From a checkpoint of a small transformer trained on Wikipedia: vocabulary 8192, biases.
Each number is 128 + 24 x the weight over its row's rms, rounded and kept within 0 to 255. Layers, rows and columns count from 0. Numbers have three digits each. The size before them is the row's rms in percent of the matrix's.

# layer 8 MLP down (transposed), 1024x256, rms 0.0872, rows 28-53, columns 128-255
089:150115148151126102142140120173153183170142120122133092126121115131097060140113117126067191130157100108101139139098124153101140104154145117124131127124110133114103124091123115095149096113100101180156117103095152107075069134141152155103132130128101120125141096155151122078122198141150156112095113127149161121166117137131153106150129129133093132078094104134109117143107120107122153135155
102:114115124147169131138088139143102110146113163149143208108121092123138149110092125130124088153154151146120130139152150129116066165116142065118146153108135139087137144146140094141126136128136142085137142145173090128117143076154118107138150150140160172154123102102122080142118107107156115123125157092176159140115115092148133167116145136094130140106117120167153148118118167115121132146149
100:126131157133107144095137141127128180109145092113160156127107110139130149126108148111098146121129098124094131193119163154152106116098128102125059141136098136090088110109142107096107111159112146160113109141113098126148214105121141077104153196109111133146104134114148127092123114147121143158134168105090122136144120152125122109136135139140143068094134077116064144127099089111135115134099
099:143154112132121119132113097123134127136105147113106104147119134128119186118094092100083120115126131132129118129122129157127143113130110113152122116173096142135162135089159130151105117090121135157083120122158114099153127120180107138166114152091168141128120119167143134153148144130122093157122153104112108136113095117168090160162105076106149142188175179077089172103120144157124170119135
108:116134120137117143144133127161128130129145113116114128156148151150166086081147131082147123111161148128114131124130093134134086108149145133145142117107133153108115129146061111148099103130140095149127158133128137107122108152092116147154136138131112116120124112152114147126152118136092100137154139084123127091154136138117135165092124155139170155121134156133110113122145099151139119148084
098:129178121126140179172150131112088127141124136115143119093107128109081181107135122137121132094125136147156142147128125125112119107119106099079126104150084127130146102151165133071140110152111112139133124089144081132120168107096154157132141125100114132126130147138148150108150095096170110119153121146083125165142155117132082092139124110126099111142141130177143108184092122091102136120148
115:114152125107155091107109139127149107166145128143161125086127102151123087116103108123092112145123129104122124157127111156180161089101149133141122155087164110102164088160162131096102147119153142119161125118134102125130102100138152153088161103137124141103143083099161085113133148123118134147137090119153088118115107048116137146127130114128175128132102136149179167159118107119149082126151
100:144097124107113148101100124100063107136141131135131104151132094098084124175130128119128105094124111187151131130122093121110138127137129119148148161163145138137109145104163117113122127099130118117076157166137179184150107122194126108135143125130119137072123116131144139114140178121101111137129148119116128123112155146145123165173107145132143104107129101107098162140139136072138123117132
102:090144123108153131139103123143163142135151141103126158125129153109118143105133131162115151144112147104145080114137109132141118100129115109111122096151083123165111126100166134127193164127109132113154126116130109145141136116120110118121127121111166149120143159177145127076168051145163089073121113102133157170129145141135116104120147112103128157108168167137153150099087130140147142111102
097:146106152134107152122155106130134118141126088141162093135136104111095128132163173128126105051138096123158144147142101165127076138129172169123077176142150110162116108120134123138089120130105130130185067112137104154099126095124131138128167106124094156109116140130103115140128132152133138135168127110141122136096101111162099150167094155119080174096127176158152122197123113158114122121134
117:116158146090149142116109133155062168115154131121167110116151129107131124128101126100135144143127163136133114131109136127145158113141123144119103132120167133138108140092115116158142100127074133142113162153181101129166095144110119133139143118139125107123130105116119119147086123141152118097119127185121142106167145123102171117104132150124135162159136078153149101095143175092129092131132
100:137130164145101093117154149123168122126125085148066115112111110111086133150155128141108143128153112154145144130110078172098099151076130175088140129141128155151075126173107099162148109102132117134122143141141116091101090179096120123112159130139127120109101133119160158110134167116107126133141152124113153177091155141098107144130155116165101117142127102110113107105074129102151136125175
095:145129127163178120130127150131108116175095153122125118120114122129114134125126103149181145101128124164145108098127139149120072166135110099090124158135132115105097129078142133138135135134065133135039124151092158142136130098137106152126109121164111165146108112151135164090123135181161103085122122156143143141098115155169140114091156125132155153148094128126109088150135095103166113136064
090:141107134151176096133098087131142094158090149136107126116161113177145152129124138110109150138099094107143135141137147190132069175109144154107138082114159135119140156168137098136067097148093152158102127163151124121128098117106158108115143158122132133106124157104117099151081062145129139142121103112093142138142137097093160141148138096121128125123153113103097125152142128141148103108168
090:154120119192119129111138096117144146113073129123136124115131148146060145088147114131134118134084133143114136131108096135130118108151105181118134133126104129146138136159132122060149149138121145119175143110199081131106156129084105124179094159177139140153094128129103113139137118100142077143111170107147102124133139109079118162140152141093103144111115121109130099169116102111089105143146
096:129116142141152138136117126132119125096124109152123126123162173145148171096155129114123120133146132127103144132139115123158116119154098119094109123108156132097129154120132147118138138140116118178138163128126123115130173111134143114098168155175123081156124181146138146130133107118134128116097133115092146100176108153155098092118135123140071143131091132123088154170159093153127146115122
100:118099090174141125160190172113112107086166111111078149135152144145122141100116162112118130132157149126137115116114081096100090132131125130134126114163147148131144093092113113135102128087092150124145120079123089183140140114119145102100158115114134133173130167111122100148131076090127144132142111134136080096140173130117144108123163114117115138141145154119147093121153138113120104117166
108:160113104125121096144184142120154174153123114130138143134096149121157138126107143158160122154139131119111115129115154147158109112129098100132144148149121144147167097128128107090116147116120131151107156170092138147124146132084114113109129157132129125097132119113224125103148149115136137137160107124141170147119131127154107128115119097154156152133140100128136140113116131102138152120129
115:098066100138135088134126152119120147161185103113116088091126121115119120125104100162103136155112136152158126083130072136132122129107114143146133127112131146102093136127118064141156109105171085155130139124120138105169102109124100111109129159108153149137143197155129121144110101139169177093141131106120153083108125111133145109114175167157120165108131094122104108161118135152125123097151
094:153131150141129141120098108113126129142078119126162145159096113052141090148134080117158107113082123111067138153098090130161087120108141141152201148141147105107152123160108192157154161129088154103140123108151152094137138124148140092113093145074140105132150108108143107146122116136122138135134161064162117121124123154129103148127161094124161105123157110150150138156090164171144122151122
099:100105153138115122150138133187101120134091117128124076095122150142154129130090152121113134162146152125119122136177141148116110150122121109124171107140116121090142108130137125144087073106149148143174156142123084116113095165130131127123142138116124104143129131133099136193145086115125099117131132093123093124129143146079147119138109144158129114125139151118119143149144168136179120071175
110:110172081166106117073120128134129149136145100116124105131119129157114163127151131123125117133145143155112142115128145106148099116126127155167060104113119101140141111114160158137079085137146145116131106178132149168133142099114099124114135132119119106197185109138151093067135147143148192074137125121168154115142092093160113159180122102120111136093119118109146149139123129143105110111150
097:113141128140118103103152145116104096123166154122125153132143105114108150184103151106090124099101131143136108124152123113126096100131086138148109119157114107139153100133105134145161119113093134143168089151161108108101120150130132092136165095100126134148125121102125171111119093127090112108140119133099160216118092122140129154139114129138137140164128117165128173116065138153148132135119
095:151140106132158094110157091130137137124142111153129114156149146130151163145099099132119131126125131149101151133127127162157120129145113144141134119093135127125116125154101104121132120128148112133158112103110102130128103131137114137123076105122173087147149130144095150127145105136116127101165135104113140134142076176108119115100137132158116154142151150106142166163118140160155101122098
102:109151140101155115151149100132105142147130169126097127136130144127141113172083117081114109132123085122092104123137098172122115108142105115121136099116072151150125149121129115119134139151095081089151138129142180134101145082138111118164116168099116163127199152129109139133156227136105137113162145125144131105142126124088137135117061161131125148126081194111161103137141149109129128107161
101:142099075118074068147128147128102125115155096107137085153105152136117130138117137119148118142135122132162127115173144105129089132161114122161153116170109100135111155151160105130136114081157096172130174079095114114172167126109113116092134125105119121130119102098147120137128133114102179122124126137064126118121127100149138131162110121111153174127120131156127187094188114134119147150103
# layer 8 MLP up, 1024x256, rms 0.0826, rows 29-53, columns 128-255
107:103124120115077118108121109105123164096127142126166114141074171137126060139168091140131147136121136136117132120131147175124153124157117167103137159170121139153124126094131143106151157139084132124128172109128147145107118174152127136142116153120123128116121137141140127075134116157105079113110121141151131133128114142135095095099101122141127171110146134087150126134127135117097120115087
097:123101154165117135124118164147131068124128151130125161171104119099133157155159149144155132122152101130115103154098116154155170115147129134158131169116132132136126111132169129091176145130136084126136119101113116100142170133157139104160118163081106159070136121148135136080149130105108141128098144168114114146149153116121131132168141139094102089121137102124136133132145109128103139144154
098:114104100163103143123110117179150134107134106165138126075123128125111107129135143161157115113135124143158171141098124139146146148111114128091111149106124116131120118155162099099152134101153127064114115143068121115084149144120153124100096146148109131122127144114132093100112136123142141136130146106137147139139181108094121120099161163127165153127085149137136092145129145138158100118147
104:147101164119173158157131141131137077102131124153169131114075083149125119114142121151123105132140153117135142111098096140117107070136113078108118114161129152137131126170151156137146181175123174160144081122122095155124119110153127132143130140159110191089163125177166138133087115136132116122109146137129108154136125131109126101145181124123130111127134118087144149146136140097139155125145
100:132093126148085086127109091134137142111152173175132143120149111103200136145113091095115115142107154091123120133142160132133100133143146132139138148097164136115170110128120122144110117124144149165091108130165143118107156101079107147128109142115085180153151166119080115138118124137107171127110093123111121157103112142207124124133140116137134092088130138066138127138143106193177112091094
108:124130126117170138107122141131153152106098143142118099118116112117133166144122118139130121155145163124153133104100142193148099126078141154083152123129119163102143115106105172137168181123101092107148129126133138113148162144123127106141109127132116101136127121136168134112116110161111093114115122115072169147105129137143144121126073119106119152114146165111110121086124150130150108075106
100:088148169147133096119110140143150153118139131153097140119139131133132145107150084140108176146153116106092124169170144146101130129183106166111096111118166144189162087115096104128175116122074114161115128115156129145098138097104094120135154108140083115154103156126110109111124135115101144136133151147110164169146152107144120092086128114105108126131126168176135129122148158171128119112070
103:150135141146118121145145109119092118139127157139165081162133155165151151106138151114123118117151145141101148165121154182102164116138132093146155158109137159162131116159104157088114097131134120150118146123101094145125101112157123123140109145127113161121143118102121138153109145128095128152161116103152111105144121088132121104134162135113121141159148151132096128128169128160150113164150
098:124116115158129125099099130133111120103109151127148111102115122145143124126163120112135103138156133126091138067148157121102099109076113118118132126161124141124152187153149155126132119134113124085147115156140152153110101154128129144170097159129101105154142142120137131128125107127137127159095145127146146114106136132107161122114100091133115098115145138097109157084104100114150109129137
108:099136127086076152129108147102116138108070157089123133145154138128140160117097136117129109107105099152148117123129150106109166100088137130131127150122090122163056133110134125119138171124144126146104107166159131146114088096148113160150111084119142162101081117168117109178089132127121060176160129143139097118106127129097135122141129154139111088084145167141111134137103122143139097141101
105:082150110078134134129150112138122127156075163129132147158132128135107131149152108071112157124125144107094153130135142073188149152165162098163118156101122157128154102121135126081094136200121124134140127128127135132153106107181140132118134128124132166093164132127145116128161136142121174130110077104129143090119082140149093086143139158101144135144167130148141137125170125135131156118121
090:093136110138143158142138116100118121139131115124124103164144088105106118148145152124141112132138160075133154152099119172085124092073119120134131129138146133161127104161128168154180130171167095119158161131127144153138103110120126107135137140131141111133119114170098110184143114152081138129111133173114144088170105127121129116146118120113120147125152096134120123102104111135125128092158
096:142155151116130183106172152132147135088145121134108121140122112128111120105125148131172111146133120111153098128098097101103157107148129103137119187144101114141111103155151139118161137101141111121108137134114131144151168141137118144125137116134103173124151102182141123133144162112156099100107145137165108130098148143141098113109072128121124103119115153116163074120115116160141136117080
094:113108168120148124112095145173168079160118114139107143078141102166136106125100112098144147143175113123120131163105136137155137145148147141194147097108135167140103151113115141173106139147109140156116083135091159129130146134105147124099144112131108108104159166178173110115153125102138142140126118185113182132144103143115139125119104093129119103141158130116144174073155117152170107176115
091:108180113137116091110143150126163164142095102115142116139055113125087094173137109139108113136137130111147134131169141180145128146132188143146155088148097139157161100143130103130124084109150088103144150161104096115127118121141151109128114105142130112084113116112112113150122124151116162131128096137159145163116104102118158158151152122100157096158169102159122122110105124122160092114175
102:127109129097105135145143094125128120170129137144125136133110103129115119117119138156090091166100109154141145112127190153143131110134146150108126131124131097106135119133158136144092102137161121125097137137118163102083140135102106147134121121125117169091103098161152110132140143154135117087138152125113172142104142120133071145167072150136112091115121119164104119120126140113166158140118
103:121161133129127128146133118134128128155099098092126155108122140108116129089097143125144120109149130104091129149122106103081145145139122126155102149127152094147130133132160108147115149111105153150112175110164143126112183131133165140148108110115094106099113157137104096138103078136129117136135176124103080132186174105148108136128102132112114124117117176148125112120098146086121116125092
109:129123106118164108112131127087112080132118101089172131128139125110114153118106149132150117155140151150084114096139085164160148135082132109134118149108145148161116108108156117098160119135112108180138141136099130170106144154118113112134104131054142141187151101124168125112110124105126104116118142139152136158147117140137119142097128138060096160168153154129107131173140169123136128152085
096:146167107114127133115151125131089089128121100160107151152130134156149141114138137140118140117132107179118172136131161136083164127127087105120067139164125079132093119111124110127103120134166111166150176160118129167116105120132096131096129140140147179131161141135122118091112128140131165106170116104150118139109156091077154121118109139137082130155110151101134112099140144123113177084124
099:173138127142118136148106129138114125149081090136200135138122104166131155170150133163123118145125101128125136118105156096107106103113118150077120135135112130128101130138135116137139103128110110160121105146098109151125147107139086135148141110117152166121165112128191111106145092105097141103094155125108166123140093148120135068147158093135080126182122121106132155132091083145155133140127
101:152132168125193141140155131109118112131116119076098102152116121127169109136167113085142150114129124109080123123095133144129114186139129141149120164134160180136146154135131072163143164152092129161129122130103109125155176166124102089119147082122115162104094111118124157116134165119134174152099102088102105146089161154118131076145130180121138145113139119164099153141157117095161106128117
100:087143127124135099127107148110120134121132125128140132083169153133162147081136105122128105118132152135102124129109121144146106161116114135117157078119086146116151092127185093107106114193120137131124171115113141136125102121144163149110111165131121143139156167108113090114111099112141141077176120138144083032148150156142122099131134128105138164106114135117143143129105124166114129144125
097:119129143094089078124107107129119121090129146104132130148090094106172057127113157078133129148137105114113133140106098132111106187102173138099127131123109121083123133129144134194165113132157170155136166097128134116120100114099118128137151151146111138133118165119128131138139101145115158151124136178144135111129137087128138125144147106116132153101109144149094097109109125165089147070140
072:145124126143108149085114133117159092117117097121162173124134079145102113115168148139118101128124162121141162144158151116161150158150142121123129134143156108134148091140151154134160114070157159152130114146121069122130136143138165137143146086165152120127074128124125131120084031126169123118111121125157148146098132154154119169142171094158119111111129154165137145146117107154131142154150
102:095147146132151130113089111162133147115156155120114136125148141145121118143124147127150144127101145151127125132084079136088123128146103160126135139138121102117163103111103096117165124139105168117121110152119114124070124122138089161157102110105139159133176161094129103145107108156144121128133119110151148145171134153126114102107129120127133135147116153127152120153103127129136120172147